python train.py --n_layer=12 --d_model=576 --n_head=6 --n_kv_head=3 --head_dim=96 --d_mlp=1152 --vocab_size=22195 --activation="swiglu" --norm="rmsnorm" --norm_place="pre" --norm_eps=1e-05 --positions="rope" --rope_base=10000.0 --rope_fraction=1.0 --qk_norm=true --attn_scale=0.102 --bias="none" --tie_embeddings=false --parallel_block=false --init="normal" --init_std_qkv=0.0161 --init_std_o=0.0161 --init_std_up=0.0161 --init_std_down=0.0 --optimizer="cautious_adamw" --lr=0.000861 --lr_mult_qkv=0.7 --beta1=0.95 --beta2=0.95 --lr_head=0.00583 --warmup_steps=366 --schedule="wsd" --decay_fraction=0.947 --decay_shape="linear" --final_lr_fraction=0.0 --batch_tokens=131072 --seq_len=1024 --doc_mask=true --train_tokens=615600000 --steps=4697 --dataset="wikipedia_en"
Each number is 500 + 50 x the weight over its row's rms, rounded and kept within 0 to 999. Layers, rows and columns count from 0. Numbers have three digits each. The size before them is the row's rms in percent of the matrix's.

# layer 7 MLP up, 1152x576, rms 0.0226, rows 831-975, columns 384-479
106:496618527489465485468529484469568509556493434472507537523510518460424457417449514537542518489479562508435524505539526575490467571533567565442431529554475499439488449509475532520450541453451591496552491499559489554453460459467557584565562571442422425449554575465500456452543586483617478487
100:442509506435495543504508477444494481509444405512532470551519532552510606463488485446503578461507574554529508465470484547502493495552472554503556515469451449595470497486505445536507489600462609435471524549445482407481549466518374409599546522450483498480574575394552552433476332510433503515
101:425470540410533506564555458491466541525412459398544552533452513447471454446382431500606548468504447511499523464353469487480477499407483577517511538513452483525505557543622442508485498544509491396482465475505504466551457494516421480504533489505527481527487458498526519616474545546424507518
102:501540522442469489444581462534380561483576472526529422519466486522523503553515558459430480548529487455466475469537535480510470515497379488557446486538444493386482502560520590432528456538543438383427432527510520493521548566567436501520617547479478453487534431457463555549493376424420496485
099:572468534473509527563546477426554454476510433458455425547365515552522556518492410437424506551541506378538514514433487397553449534632527493549455465378544522441481425459578476473480459438446542455487350581475505513446472415547511467503479485468573472486532478541568461519602539600536487544
100:414466452636492448427571545515460487546545389497523481508573561505559561431469490593476550456436588541375463435581587400487553478507369544436538588544532618479504515581478521492495492510520513624530553508482456564455498531494455590458538513468501445519466460473491574501467531545415657473
101:418492563512561461535464502526534445466504336605549532597476529472557505566596488514451489520460555514412452453532460398573547467563515477532561482490516510520532468516414464461577572562487434458540507551522497537531490471490492536496409539530542435491424490479556455467579510504512457483
101:457506503554504429521592551607575529411588502445650515482467528486432502581507534489494513527443457475454482522419489516483591499507494480579544456590425511486464508511507530495462518483488412563532474514543547454582482405461580505554536450481399531452530384559579452486530516491500422571
104:513441484491529499465498612460338468558506390412487530442455531504488502498487472496495489647489477446491495470561488380512508439478506465418510513516489508502521487533501472514553479431569508487462571525460504461555559575473432565467546499402471418497495467425457457559535505545595478494
101:593492479457582655508535457561601517554477459515432441506441497549543468544512487437560532490541526502543503422491472477492569538513473483587435508556533478466496471551472515540461422536495551518535373520453526527473494546554501430536472445559484542376462540468513531476554527530594661449
103:429534474539513454510538436486416593435493573459410489475491608523539556504543559425472449524555431451482541544400461533384527533500478479558491440532543521451481494549552523402533508486545428417497499439446431520489458565532541481506500418462504505464478570448516468528621546565481404488
095:515503446558517551479472495528507504566548440464564453556467565427528583501530481493557476559511503433598487490555486505468555443588489551505496609461422492521489472474407518527510490520520455591446572447528586552471538492430558522472430474519533559483579567461487466496502496440538457481
096:473540522475528465420409598474506494531508499539405556523532568475466575533477450563380473471502496533480428474452449532545504489392488449537493473537476421500558461602562556487462621553445533479495498459577517409443404471510479461482460521514544462440496485399468471534552532522509484485
101:564444562579441555533426473493534495523486372580579485428432443553559511535484480475443473444490500447537413529478516557513471450457549465492478508539487528483423500528555354507492585522552495516511663509445599555573561628509523426507469454522492519454541447466464556591567558543517551501
105:461532530494466539521510504443534540415451487491485550512513481446464495532543454494365459529468485485563526428502522467504468581542383436485547452558414486425459518448568530465430409431543512510507606418529476525477489491514436565508582486492451508422567477556460475473423502521604524628
096:444433535501550519549480545517524533487448524430568451435515573653527510500523465530472589503479513436534442583494486419472604508553384538466475409551467505431474493352562525548588434392532479578459505511533561457522398562408542522536477573572498463432518446475506454505466451512436490452
097:479390421478505542509478564520491526458508438453497541406472426497524493411491569554579577514486452510568567499515501516372603521486409518432593479542470488373515460513481501459467477382523504459478561496463436429502473465566459481462470441494501516588477482502586516487490489500448445559
096:470516479509402460534382516505513506494426495418541455482486469491516540435452475504528524494485519490521491457549457473494437483565483473532488479526536492582502550523517430440491553519484437389527512523394529518528561448479457599409365545518566388426449407563527461547602569523552388530
107:482462450516572570449561569533628536467552478577567507489552453447446439553477480536509540532501407459649497420523517389499491420535491432484530477518463496403429478523452521500594425500498405509420480430427433422477492486468430518493497543512554507448512535499473501444489477525503374544
097:517460535546434427559433482534569545511463534573435460394541534460514537528478563504500428545596464460474482416527439435461475527530551462484560599419436513466519523490553538564479641606535454467481498537478578541551425527511528372560529607427442520472470495580454429555502418481476522427
097:456443507512470432501535461462461461454559444533528482581535528554506409521527464496521414540517396417511461516519564548479525554442481433454531469541468451560476502483460476551476504529532578440507434416521524455428531607517456478524431479457490537531540505468594519567522420467482444540
102:405416377581475552526480578587477443412449487421480510530603442484540606473466611562574482456545474471535463619527578489495454548491504462567486513528399547514552424434533535500453522521406485525493492515509548460476525385434518489426427494465478530590549567552490509557539545513461466491
101:455528491522555542408398507462477485557496463465515472536510466457505577561530490582587517518442446517436463460482437561492468533490496527524487470492543517585560504567453503496565482429519522451454397550549532535507484469450441494447494453484549619465523466497523511509534500478493477480
101:498500564444388530517470413502508560557463547484515514540437444474504497561499531451585562466527475529460492431624537573521618461442559549443500453494478469461537531560530507521446565579595564571428544504522422473533544470526430517462533515525487530410482463472503502551364524465473521499
098:542509458561445420494546575544506481541527503509520523495497377486511467453487583527461481496456432505477567527521513447474496413480498470454546523442518452528483492531470553492518476432544542476456431534507494554433497526499438502520538487485503414537441482423490440480480444422422455423
103:557480534561580450556477501572544516507568485545513444502434475483421547459508473524486457480517549525477546606546483388464437544423523544549581537477423463396562544556468473519457512439493463557457604547588418479460433546445483497601497524487376497461551415417437416506517453466525506459
101:490487512517503481474394462481531429442559443563488367466498392492507463481471461517572514474471585505510563524566466389460560544523458439469484501397473437450474410520517479627446496522621568538405532494415493486480509556467470571464528493476465431420487554423467462501559453396466445552
100:504568495498459492547540492533469489450463505440481475519491509548485509548438413512473460490502527374509488520526457563439486506490448475504510462436559403546496371503537452493471487508477539576523445430499499521514569560497436551447441595504429520397558535511523548540482532461415486520
094:483526530500507583601546555572547487567505556545506502505456513495516425490486520561475508499437506515519563480514441479573533486462477484564530555464511535568483421475421496402400528587510489452590452549521493536387489547475547478473444398545573570428514409558530513425502410417461537407
090:509442499455490556469591423547520563403517493558497475485535533527562604543508539546533465492484593563464426545428469476510507430567581476540521472506514467545594500387529457508517511588466487538442596442511418455462489549467532462519537511487474420403517519498531520501411484550468483477
101:504468489433585582439465487515479453467461535528470443555491504576432557525580442502558524446515380578496527463511541459528497585477432415478583490555537536500483509530552606462441422477417427556460571503499453552581418438499477445450485408372504584500465459648478549444528485508544531565
099:428515524587455483462477430451493479496530553398430531508459488469495450520527534581506516452447461500403584561452448463545486507535520525468469496477464610490511489432469463521494560428476487503506525585442474574496520493468548501486470524627500597414512552573547543424544532414469550540
102:460495568524560502610433444392485524589551515570534441574560476415461521531495499462544500540497420529557474508465464462485524470420578440505462507419322476554497463533456512459366544540547530403558473413525427490470476567515477467458480482522562517505388469479473454454558440428460483499
103:538527475517409481575551601581472480481511445552526521542582443626562486557520542477488548467516622479550410667521526545438485500477518540519485545487555549481544473456445488440461380391442560550530413424465465513499527548493477517540450513522545522443440572508462510496512467429516490561
103:493496469467509536505474450446398451518492483501529408570426438404478513415495545484512493502549512446499531570435501547574571435353532405548503506506436541592470568467509411516457462527518509546519547522558381536440520423545535477504506471442527549475510510538488469413522489419554507444
098:534421580473488458544532550507437496558521462556581527553477489491483503522485513528457510562490563437529526550554440476434472546493448476524487468486440591434438475644471509437569480497515511507587499462558554442364482530449577483540502435532574556532522530526497461510580483449420519537
093:490452494418463493548521509541565507526496484439517586431508482493486520502504412513546556558488412394469481499486455511489608520514534518458492548509544422495509482581517540475560599459397444537519481480511521523461487486482509490519577470423489460469481425488358568563465477458473494503
088:517453498508511331475534498452578528459529472504434612480372473529514545524593514493526443521476447557436486534480519464510406543429509439460440507468490600482441508528518457499488516524500425571495497527553544516515466508511526578596536491484468567452428501500577526446440484571542562524
105:475439507474491470587582474524570556484456483498483518612502507492497411476568501457514427529502444489546416566532441495434504572507452520556546526478534627525399531485566430435497544495514482473448530483459592531565488459466495452547498589474480569399486461521567527433513578527407669481
100:494581549509463472469423532474466518516561471505460499588523416460504515511447587521522464573461484570533525485610519487606458451543563485423475485435514472452467454380563476482489524535521556468440501467555486479535494497555487456509524538488462539588440501485422537570508408538430475583
097:466504452530497480534469586458503447443459502363484516461489540491480502464464514414518547513526534614546464530512536456561522489522549534485486477545402516521426534512461520589452537455434547523484536437535544447471486410491475568450514556548520492540461472552511487496554496435526550615
103:556460491356488415441374534506457491523521523580518538566535486454468493427512495484597520470471477496568479531491526514518457569471554465539509454564459513613526510546582491439489507505482447569549454608438517630480585529516438459454441400509537533496492555506515496436497495501432431524
099:524489551521481547418528506527466540522494533504563562487491517602629519468550522555554514439513505502488473509513422595460558449554470508576376476416566534644485475473489535446488509460401462599540501510593498551429448379487525466407447414482481555433531527502522572604529633542514588477
105:610558491559577580492449540446488494465490538441492433514486468463492511486511612531588571589497628456534526506508517470523477565568518414473447446455489442466529468489401471486518487454459535514559476523449549571486536588514541409440480480467505424550451570453490543460415513611538388462
102:391630412533543509524458573445464515534475453557493572495551523478525585553489432556544563522396510535509483459540462547586495530504502499461503478500479473455525457517470427472428515448513597592545487587459419525602528504473509537505487507530476498428453568539457549506545564472511492523
096:544479522378531516545564437500493466512476516396503437428507504461516485498507487541505515460447372522511601466521536534497581419467503555498513458530495574578478555491520525621450447540527462478458488459516435520455490533496486478417519486495448476530471539542325587477525489617557523391
100:415427521500509501471434483520549469651365470575512511505527407539488443564542477415504466410456476551442524439521484560436559480496436483484476394427438555497527413458464470485455495548574570511536541538530521487510463503565482465525543477581496475488569504526521464486593512405399477492
101:604491496405537520565470506588552487505454521513485484552498452495384486434508504505501481489514537531442464555480505500529526564488560516587520476445471496507522458598484450517549515540493510563566504569471382548522488509465502513545497493513513551434535511479474532476498480585467433386
099:427567523504370502541462452394437494571462433496444467398535540485595568549504467427474479476507444555412595566472506532499490492648451522495479508555568509609482544608478493411477515536526421632442541577449401541489504461496466475420539442538571492497509472436485522580508491591479463441
100:444532462567504492463475514449438576542460538596378511472489507524674535485458520526473481625525472442402551473519437429519587432558545513454536409455480535555517451551510483477447449557537500468492502456402489582537366530481515469465531445629550435470477512501511594410408501592402565588
100:595509520477461545476513541532519567439557576534487451561535458485511480513572468541554580520580524598427481463468475534440469477529510437533491559508495472440479500421515493541498490520544498464424479549457461570606516614498519572452517383529488466486471499495510480445475477481540444597
102:501563592591509527462510442474560441503453514536529426498491631572565471511480527494491478427457534497493521499576453524483577473551530497520425435554527551531518582571489614451460506542546511474583446546432637512451441389483400442484490477547514478587546582430561483521507545546466558516
101:489444618499380463482529519510551468475548510494548627501509497423541430545563603484525469484485415535452484507508503568486512469439522499480539595513573441431527506548539510507405562500500520433501512514479563530517603525476465510488604589429541466495434611463586544498475447532498473456
093:510429525441568560438501495374467540522450534552538450475477514504558486555589490399526560546527515546509539428457488499502439427579467531527480472508560554535494583548436570522510471473456440552528554533495424464531398476546543487446504446459521504512531608461541524471593513531526464505
104:550459460531535493478541427500529461390466551549429469454482453575588548518470401535517630503418557477572552566489557563488506508529463460418518420478455454499452517495498495518448489403500393534473487582527501570514470543510462429535515508501505474449483444554481487560571538524505458520
100:509550425457462395437577498615569471386495432508468475526561589511496439515509518540483455551455508478529455476503554594523484414546413565396551501375475520459594435530460424502507439503414525519476478493540540451536513474498458557508541479416569322584556407499533406482535408522508500404
098:529598477550518544464558527483482452496476457512502532550595408513508453446411456557576471487481456507528461479532568488582513449465575524475467489530503541495511451446453563482442440512487521486492498559482491575513508531384577565571520482511478416528512568554469616496461516468474522456
103:501487528510509472514535376541495539537413428476526451606547507444504432579559468440442526464435449434465576568554477503449445511530538528504450513504575452530507535558522510459588583585472510598447517444471510436493459487448488549520637479469461492530561404455574426509501556443431533426
098:490517455487521537614562498523442515532522427427552596559558539451485492476481580523522537550515411497566415468515611571493603502541500467481493502569339466502501534522516476448489455514463624504567425440472458458510524481507545467471537439535559496518539480415527493461439472474473514534
090:449504483437564457485430522487518518577488558515493440499423429555535518502539480470591437447433531569465507433529508465556568565580511549471410391431516569467572514470489484514490484422474530535549543456463493445488473555559461443520424462503496528517468548542497543433396456489503475502
098:445430495450482422404465525430526422499449522614500506516541449497523547473436492520442463540377537538485552451526527622411582511523547476482443512508519558502583455527459588548548478415552468516544458571607491488553491576532575523503517461534413443400491559353478449449455466562449485495
101:450559516504535523483450450543601489411458477484618499569557559557544563501559481423499526504513454554494600581495552562511566631521438427439484441466572559485540584544499531483535403464527426502467499513494531546543539565447444479496487520610412543476494509531549482537570575602545466438
100:509503574440392446528397440536352467497499526572498489479448506564489469489409538442416418616506470460457523462453509545442561499506515551410563469533482435401456573529513515541381496504602519547507526534510472546438466540610438434492577603515343500491466558586527524506555409411555539541
102:494515496467560425479533566465522397503470506328559484531561482565469526490449578511492476400560552549455576501460535506403487493550480479534534520375532465511508543386563433573577450509527547476514498535522588484530501462473504492432430489490498514520531521446516539477469433481477452503
098:477584588457439414560525405534528537569550612511470395470543571558446539490522581491433457485489435581545511458433456462528466485499503432433424421471432481448523486440529485516516552495512465476422537532596557525541485559443493460478455443488489542623470494464500407567510552448442526527
099:475468489428385437459501511411507444448506576495472469466472386532497489554528537487504613505545457566514551522526429525395391456463480396520425581463473506463499531544534514484502530451458609498503540435515380473480477530531576463440461506490557464475434473475541521498545488543502395588
101:552479540548488496554593467527515517482553458518537501479517626511450422519580449476445356550452485515444551506516467496395521468422521506379510520553545518413578602600445526527466521533477524450432452412556431499444429565370469615571594530484610415448472430442509452458413477563510458499
107:455560543504439453545480536457443551491443485474506485436508490533577491518439459535566558570584530473474568432486516486455505508539541525500488543532470466390470559503377538558515473394516527437524416415527429514444507412453438527528536509450505479462432561566477472579454458546479504482
099:525599543459571509515491483517595498508499423481518531501446560512498520442450538509407489425482543443483439607434482590500594443554411553434476463461567525555457421458500510452593478528612409517504574471486484584428604470514443556505470588499504503434503524497464561430527525485347461433
100:540538523499481453615478513476452534444399492577466476492534442529398472451475531519468443464586505528562359524435501462426560481542462590544568500478416511494524497545504513554520491562470495535488572376570486519532512413492532486517440406422504461521483469473533464572489542479529516460
099:537468531518514558546661420497553499489553469412445422497536484433541484455544512491458429543491477486517402527523430571484569470545508577568466537480497562499448500492491486516500536440627495540472542459484464516599491459418570469550577484534544502444425473511505435529453577552506548565
099:374432452527428516501533562497450474443530464484548581501473449528453553394487522397457485425450486443516398500547456549467472496468550521473535500489465429486405516478497493553499541538552501616463565584567555580545497504430482423558507572506516453623424445552524471508519466458567517536
099:445529528482552484543529440472477609436469510452480380514567463524507459529432558536551508467573458474456572525491500513527515556496497477404480572522532536511450417577502474512642492494467477515583433573477519511495453410491472512491529555379571475508499555470437522467481544544632496413
100:437493517481536560422449517582527563515453456490481472562525496472542451608573485418577548550485547486560469509541526452398407574560483485501593551478531532500473512401524541454512504465458466431519550484570538468488476458509528455507497384470548549523497521527522492488476558393484486512
097:599474484518569596401557528459495491545487422565478432564456536465474425552457562477565522584483532434512470454355423571497476520480517428473570533494488359598536499524603521522421510511562541553479521440415507502492501552490531466445452453493462547461550485517523551442441521497478486569
096:540412542521486577479475521557407507512562540536467528591498455408531509457470532533500460423540526620480483515472513484519603480423490432483445513516451540540545475447504554408461412496481539376476454526398457488488450518498553474551500529568462582509421574355588419389482584482434548482
103:437514608432554528491540467545511474517506503499527479557489446536498442508547463525548485437528573437537494467492417436539614489543453584590429498518416440493500522489531458577492466522437475439525559539511549420492461460592644430453490585514490456409420403557515565443418518384506518592
098:414510518497484444484376509447438513587465524563433445489483498506525470487567475416512478474454527521352565461488545492503492466406424527606479453486421452521521527586475528459401427545490429579497454526515446525557421534437472557351621423483542455497521572537600501430547475417573535510
104:463416473406554592513495475499555584523525510522504488443480504505539479459546440571497429457483511482539580513442495508459485369549502474519500487450510499431469518465432519449436507518519405493553507545456532545557400556545476471595453583472444463538407665511488491569537519566566556516
097:551537530570467561486469609554533487509598487454518589529456438575530455417565531473460407556562443372488559471679567438526449533445381402500556501538629456562533523532463421460422457549507443402521544524437519449385454488444466581500485581499539557460493417427553459450544477482497553481
102:501457486540462545546457579512556485469529445434536566527488345470545455492537521507469538582526519538491456532531508484525555495532552410475475478450501455522571435474519502484506528449456542473497526495460404504443629520605563463517511453457488601527543460455507545475492475383500545518
094:493564510579445506507519491508467575529539497495520606504544541466517487521500488381502406495477592504516469478494589499480397459497495382409534556566451448513478471502518479489511663528391501539435528477465492499394534490323545475395468436329529544504566569497482471439503506513396558518
099:552481502435564565536508455482531457554433530479455408431534498534489585531529456493455556504468472446556444467450426494503437454556419576550486372426561518546463445423545469527552452570611468540565481398450526466573470427546558574489492516540498571664533439600419592425544437553655547466
099:472537489541442499493573493600538607473426407479530556396439533384562527480483467485629537504422410519567489552477507528550438492595462586531502571599470487470470588446342442475416548478445489515527416464455445418519454519518458544493593477520435446495501570546465500536560503502488557508
102:481565635459470511527520567515524443502502338500468497610540500495474544477491482525506449547621485482408514479494558540491456529539488448487487421567503489460507503449516458509444566411458440562376517563504514506435491573424603588551485558530532574536555550486491513471425458397461542511
099:433478451487431481580569536476570548491451525551586464601470549520524432445499503564451526515467440475521544481471469499473609540502537500552513481548468502520532456555484464504628437485468503501497493473532582493455522499521534466466465558541565388512597540536501444576542485490461558474
104:529554524432400543550572558565439572513505448522472429449498547496421458546427453440500535485530556395490560451456508431521499452548458508446516426509464494456474469472508483419418412461407494526439469484459495596558431558473504497487460579433443574568574480491450501574529438542472462493
101:538492490444510506453463557471449424567501538434532446454436481412486591485516511450455471532568580438489584509535511485440485493491603515505528547506470534491488513504475470535464532562529489500471493462492413448509504395493454557588459456448534485518523480506483518476547509508506517546
100:360487550504563481453574500504442534563556505439626535588557503454486523457501703497495526489637475576531554457502558522547506442499528543537532515530483504439543440457475500466654416469516416492367468438479455481554504527496538399507488601577482488510509580557503508471492462521420532489
101:453467477512551573525524617513493497574477540468546457518581567428389523539534533487422463530487513504445540561523453454497481492492454484534450408454489487561559450492522495513479480463472427487441505489380620507513467480470489486531452546507490597593501535511374465524477547476469467453
099:533384430533410584562555478504562446443443496527509480462498527409477566494551449604547399593453507462408485449494512500493603466488538555516510431565556515477560423554458378544509463457471531565542573554545490468494562460538538419564491452509540504459404489390504501421531453509520466540
099:496381409528446496588471514481472566568520509474540477489534542474477548496451419507492498515435542567467472436488525474520519484532442496423438560578512486516476451498553550549464501478412441536487423497515476644605517505495503411543516460531480502450506538573464495516458497474421489491
098:526460528565481492429479516468494458457529471433439468476496502533437526562520444508484617506491552442436515507531499480474541543505471579466535389536503490465529419594570427445556540478615522538457466492531544392513550494432519474499477535516526387561457526415551432533475432472426525481
099:560510520431680579527491472496619424516489495436612525564543534539429448463587610512479396532453590522548501547471410477372539501526541502487477518520612427492481488515492491428522526438497442435401478524577548496518539458456537551611536431466526526400489426547507535551490510595489539516
099:509598446509565507552565525517536545519516501472537494507549473585472475471559404522416390557384590506463515571516480468432410421496491471472434473460523537521579479517500574508564458419457454515494467493523510475529423528480436429506494493560477460536470431495474526426667550467452461515
102:556559476620523523399469468437401453506513534476557502516555530521561510488491542552475500450489487429562618524497425490492431465470500536452612547456469521512451497505491567561444475502542533485535451477516468428557451503500512553459440418496530576537528492404518563543427502445506412434
100:518579473520559509484464498498448576496555530416620526555493512563561490492471481480494557411478574497447510563487507513428429430604459539515538504381505485417531477496513442564524555469621494532537467535466514507550412482541465522491482503471536511695515514414538523512497438504371556490
096:520462430460507507454545451476619500499518457555502555492426567431536554439512472405516516480492525533427545535505559519482514396540467459455516492523538500661494579423530494486492451488453406499438518563405512557592545532500440486552562503509474519506576582536521456461530572532508465571
099:462510501509542474506385516426539602431474521446484464628544503477531523427455415443521574459506462562530468532495548548565425560440560496421523497519567487551433528535574541559429452489490522421522467434534443489513508487522480447369571479498531548521533466458579623469422400513453518501
099:533456517529414463414553496469541564517465489488487441450545481533513416422515613554543503530502562515516555420485559500580610490472417479458435472490542529436563517416406516499488531516417492515414442481497513403522574450529519501416482470448561504425590486553542478594497541580547494520
099:449498573489486566484501435407512445461496498555554485466542526487479479438516529510437552500484534478480583527412562479488518530494519532507520492518473418445479593477474502490433513442337559470505490481491475392567526521497462557548508461467439531506513558442504418521527384510457501600
104:509499515505588587536524534530533551510488512554428514598472414497522481482593482508466542537462478442560455513461453459468607530488484569539451489542563406412466518494361540549535490436519598485543533522472553515586500541455461426567544472492554521476499494451459512500524595595483580501
103:499514529480525552462510483521493507525440537557477560470396541503594571475442477371513455501477535561479517549539521589426489552507605583502544440471333542525442420552599460429510549570514373535548426487420574488434458583476503449570423476514481504475527486479463529457579396613502475551
101:578524435521455474656525424540524581525513499467465590530419504507488473562567512534396547524464521535507550514493537513528464466474546599487404521487463541448504565527511558569452551517538520485578553503477458465495525531492392494479631585481349493426505447541451439554468384473522522432
101:593506472587560499484467504471483436503422490531512560533472459514538492415509581566499535480563565410582494527533532537461547542449550460500521428546448551491573438599513548442514482593522450513506489479531490533494467556478441498484562495522594510592606463500477481611519508512490649548
095:448496518515436565447449437563498490463514603543455433525513501492528502504356462501549587508542479545431530547572446546531594593498423530392531525482555503482541530493584489563471514507505504548496568508495424499608501411522591517430581441488495434431476440394430539502468546441544486456
102:495503358508478477509475562493456518447595547489530493516555430402511595514515403603578580491477510486557387481415377523505458523513492506558495507504408472513521387459532507536521447470386486457531573431540509490560495502535400561540506460457495518548455501456450415561446431419554470532
096:542510370495501418505525469465519578432456516395615453530494514574380440488464513518631551531481562463547523538435537506504543536438459544478485542545510535492568532429481465490533477529540515480519547491478527484546476454455577545568578505460535422431554515581601489598555512515498521544
108:442445574535580481482526492451476457501407627508435611515483513498509437480480525543471452422457505449556469525536590461536548593583518443474443466497475527578505460464521516507569536524515541479475535516475471510519605454388460509458429481495482416534539458516478497446484403505479511481
100:507460553479579431425459468456593500416519450536465507467582406486510548388479499522500452424515526463518425586500426553550459496557531510527392545461411498466564474452550507505543564494497483500558454501460532527452521541531535432524419477414532429504523499528513453548480455611489478550
098:434487472475424493556472522564516507503389529477544510486409481409554490572519486523540501440612498473470442535506500529452481503483552423572428362501495633479561581539465509526569598551476501600465457481587485508548487523451525492547397522508372543549588498498480509436507531474500470553
104:489399497488552549503509483461405561509490487590415530496510398535496478539426495484571506550531498549576534464526427559434479627607537476431525577434468417492477513487395471551467544568525493509374427515491541453550519431518468528569627472562419512577431583443441507476496478582493494508
098:496518536505557539447441527460495465454522534437550561498466545525456527537448482553453440537500564495515476692518523546473527429430521421541487472451539500531492547522406475556534589473437466489568494532611507568462445525490506511525425590523521522473554488517427573480446513496634447557
100:437453601501474533539492478484501465468470388520549477449463484338564388553489498460557515502435546547527439593584531492445511500526549472544447478529496529540567440472451576628546523531532490472493559531421397486580579544417514530492499485501524478430525644453408489485579514463582497592
098:549418523503597539519503436538505485459585523548503489486547518535480555583411486527490514464579513491533369595514481487499554433521474540610548495549530559511455529488533432468544463609528515533522511452568415553522426527472560454588568518522576526438559447435417599468417499480614572519
094:444469523473477531493391571435421465446548530446500516485567501544425487605510495504416444547444577509670485541501480495524615528484555518521548541582541521431470545548533479554565395462477524602589495450507535471497429486445552583550478496465569489585565439480464406507464452487476494466
099:505499486496447454494433509637514449484502535513576425537412534484440513514499411529449539600503442460568575483502455575504472578546554516487537563605463509525420482516468528567533431532512487449552477568550497450493440576490515523579513411531524441458550472509464526415484455521528532458
101:524471487523493506479495485473483436575433456483513520533515523478515442509442574555527468537455578519447568434487535420496574472451575527423593441565581537477496446466491487521586506504490492491429466500555426558503529456496447562375400470537488452545510516451399537474533489460608438532
104:521459507463386464493468412506536524514453493603452465512469569606521461534465475473477553539564581521572455453432588508502461511477522570540507492469461546538523558429488481507512467541449440530481489478471528550536515563501438480605483421548519477514494571447514590383596521551483474438
099:444498545417540554525533466479541415499469494532595500594409502431479475429438445423547504495556477415431588447503517539547449491489479451409408453441517500448520490462497439487467464535406495421558536479373498610486525522522563489543490470496500521533505497455518507437624542585522451559
100:483451456469578440414536505400540528558504509481499598619549434520427559475469466528609543538486523542421563475495436425488547449489509454413414467423543511379536476556520586530558538534508575554499568475505490501658446528471449543485529524433398476488484494571436512553481519522521527512
102:520497455502562466492520520600533543606657438502587545507422524495469566477506526484593542382579534495494470457478468497525503528434606517524583541575530531648465539547536497475506489453505496452473485511462546429480583532520438499439454495521523447518537382555530394456493466537561486469
098:560416477502478505471435566513469486432510566560460528387443475526495498421502471502518505472449523493491471520580543491528524454460596435457535512506483529495511539469504499594463516388590507506501476448493422524503492518497464617519551500525469632464450459545486493516430484542594509498
092:481484392492582523391463526447472478502533462573492484461537428500568490510496471560525453512548466459572541530480478584518522529496466466507400624569495591606521511512627487420561384486465499557515486479410401637520512542522489494464485472627473482511511514507514391411552556498420525457
099:504426491474414445466492531494477529499530460437592533540538506533521502506540473408519467543462469469517621528480503476491505465514467453513447453598399452528529462389565452531461507479468459494507426574456572564605539503488475506532443549531569469467596533554458498517586486379462483500
098:477592553550586494514424543443533454497541458445511537554420543494524584511645571509486527462505440474472513546515447471479498565399563551465570479494478456520554508513443465466521525476485480512506474475407531480549509477544484557485569481495504497447428538537472515521552459385539530535
098:437488391451532503439473421459580614503500514591458496497406515490535481365524477628552530526510435514495503547537437483521392480474525480418525517492548464498455461449486504489580504444434506542418503592566481486551505595510509443470456516472533546520520538535536477520456474524537571451
102:437397423600435398503356514579446470487495592503498504432354497497510533518514462518502510576451433533580490493569589523523517531530458416502465439498472561513477524471555462534500451517511546505520483420549573471492513467511577571474498394482497449489500557506475532492556454497553514505
101:534435520496511522483479489502592417431408484445569483473372473409482494497444489478564541576487486435467571508461485522484469495540551520496480542548607433531473528489476518523534464476502490417593526472535438555479446540561487489449463471516558405573542519512475562487586461448459449516
097:489563441543468529515469483489524504470560506484463515478590534510573476515560519543528518496425510499506491394449427590542573515528520532432578599504467502616520555387511447518519454455386505503411459507534428483528490482554429551409579511460588442558527528557459565407509491561486511514
104:420593474452466423431575416473610515638503533588466503448494484483527528505537563457601493511586486482477532451421494509508522464411474461555570621513543478451470518502477452428429468510499496457520498584418448566523582645510487467514548587450453474510503524424554495468397543522469558447
099:474465435513466467609525537592522514509509489550568466552416399427450534474422454501519548486547485451534558444429458593489498556531520426511548506453472479447548557393456553492404463608525398485423547517493389438514456419490462429400521497485544509530477471478543501536501579598544460519
104:539562472577482418556506491556386457441425473435468545391528499372464484563432618449553564449594563528552468551519555435528505524420405512522414470456411492439420462523462496464488455455541472511422468399504530496419530532476498476515550474516440481496497549526598458505491463446393586502
102:455531507428547447511426572490493476476469544447652435482510541524467524469547430453386540519525523440553519558531458457455459557396502545602514515532495419560444445529399512438485460416445531522531549492450477565454503544517500586588488511499480483504575449484504445454559581513479553532
102:475521640496476490494483519424611434485533505518548439484525528525440491430544550448392478488570473458582518474479518558421443524494490542541489544586508501611453531578599515456412520487506604441578484399459607643483494492367420437444452498449476513487456443499564513476515478473469583520
102:500544481512412564542511534500509453470485418498525472472421459452472510522480433562517472508438424549444513470508527499578556453561521522384508475446506531573490520595496548572551473457429460510452479514492474512609586573529416538486628567530518471473564459471478510479524411360517548551
100:472402535503547424544550540492472427515531422494491586558448633523535485538508392520485444443464564469531440489369467595443503544490519446504425500424407460438492382522470529464493550457455455562435512539517549483532455569391433484542609489561547522490475497508501475572512520536549524465
103:545480477604537445530559537491503545528447427519391487457573443587486537446512491487443500438457595519499508551483505460523601456475515474386444483478424429488527439565554478480605435443480490540415473463485363468490520487537442420559524460510487485533418515467470620441605496519505526440
100:497528528518489507458486486422518508527507539456458503534448506445451576443540497638538521494591532580494522537490516475522513518553506494508505538553526456498508595546609558504390433467551507524502451462561499496535500463509527564507448475426498565522509500630510473422522447515531390450
102:474470403442525479416499509547573528604457550487544526566478503492540429425578582528492456482506490395537458448543446493505545453525479520513509489483446553438584603504511580498436466566519427464459501499483476516520460526531558461485526441503528487503527417485515510389429508482515451439
091:512527426579451542462409444435560500489596506503533476562461406542540508484507529513491595510459568457495502443531510466379483432438493582410440485546465452531490505535529389489483438468586485521533415555544569552472444507527547500481484524488490571478531523446546478436373476552455493527
098:443500550442448417518524589389420522469502446447509458491509534518530531525507451567532540590519392495464347462534506462542450447507482466575502504494494527513611519495443495473480501463514449446551487503598529521567503526452550596489546491529528467565423481477445493462493444535533504492
103:566479411423384595425414479577570449498550477524506497511473501517475558565537543607483498520471518534525417484479531480441509410499497472455510588560547490501494486459529430480546399529495503447395506480578410508503521499486496557475599545535469481482440413509520485531539441549439420576
095:433492460491496499553545552453427525458459529561530453463477482528454409487492537455529501529516430480450489518443464457515584428490498464505429584468543480524412506448451454492466456490446546558421419548635470505560519513429514545513526586497417450539557459541494439544511545620499546491
098:474487550453463582490490457400577548531491477541441523479512536485494515412535569488493580432532504538504491517487425546571531524447458435502617540501419522509542524459565482535504525467524479496490448507500583449421601596492543564517566593512515464529499566457468430501447407499394492469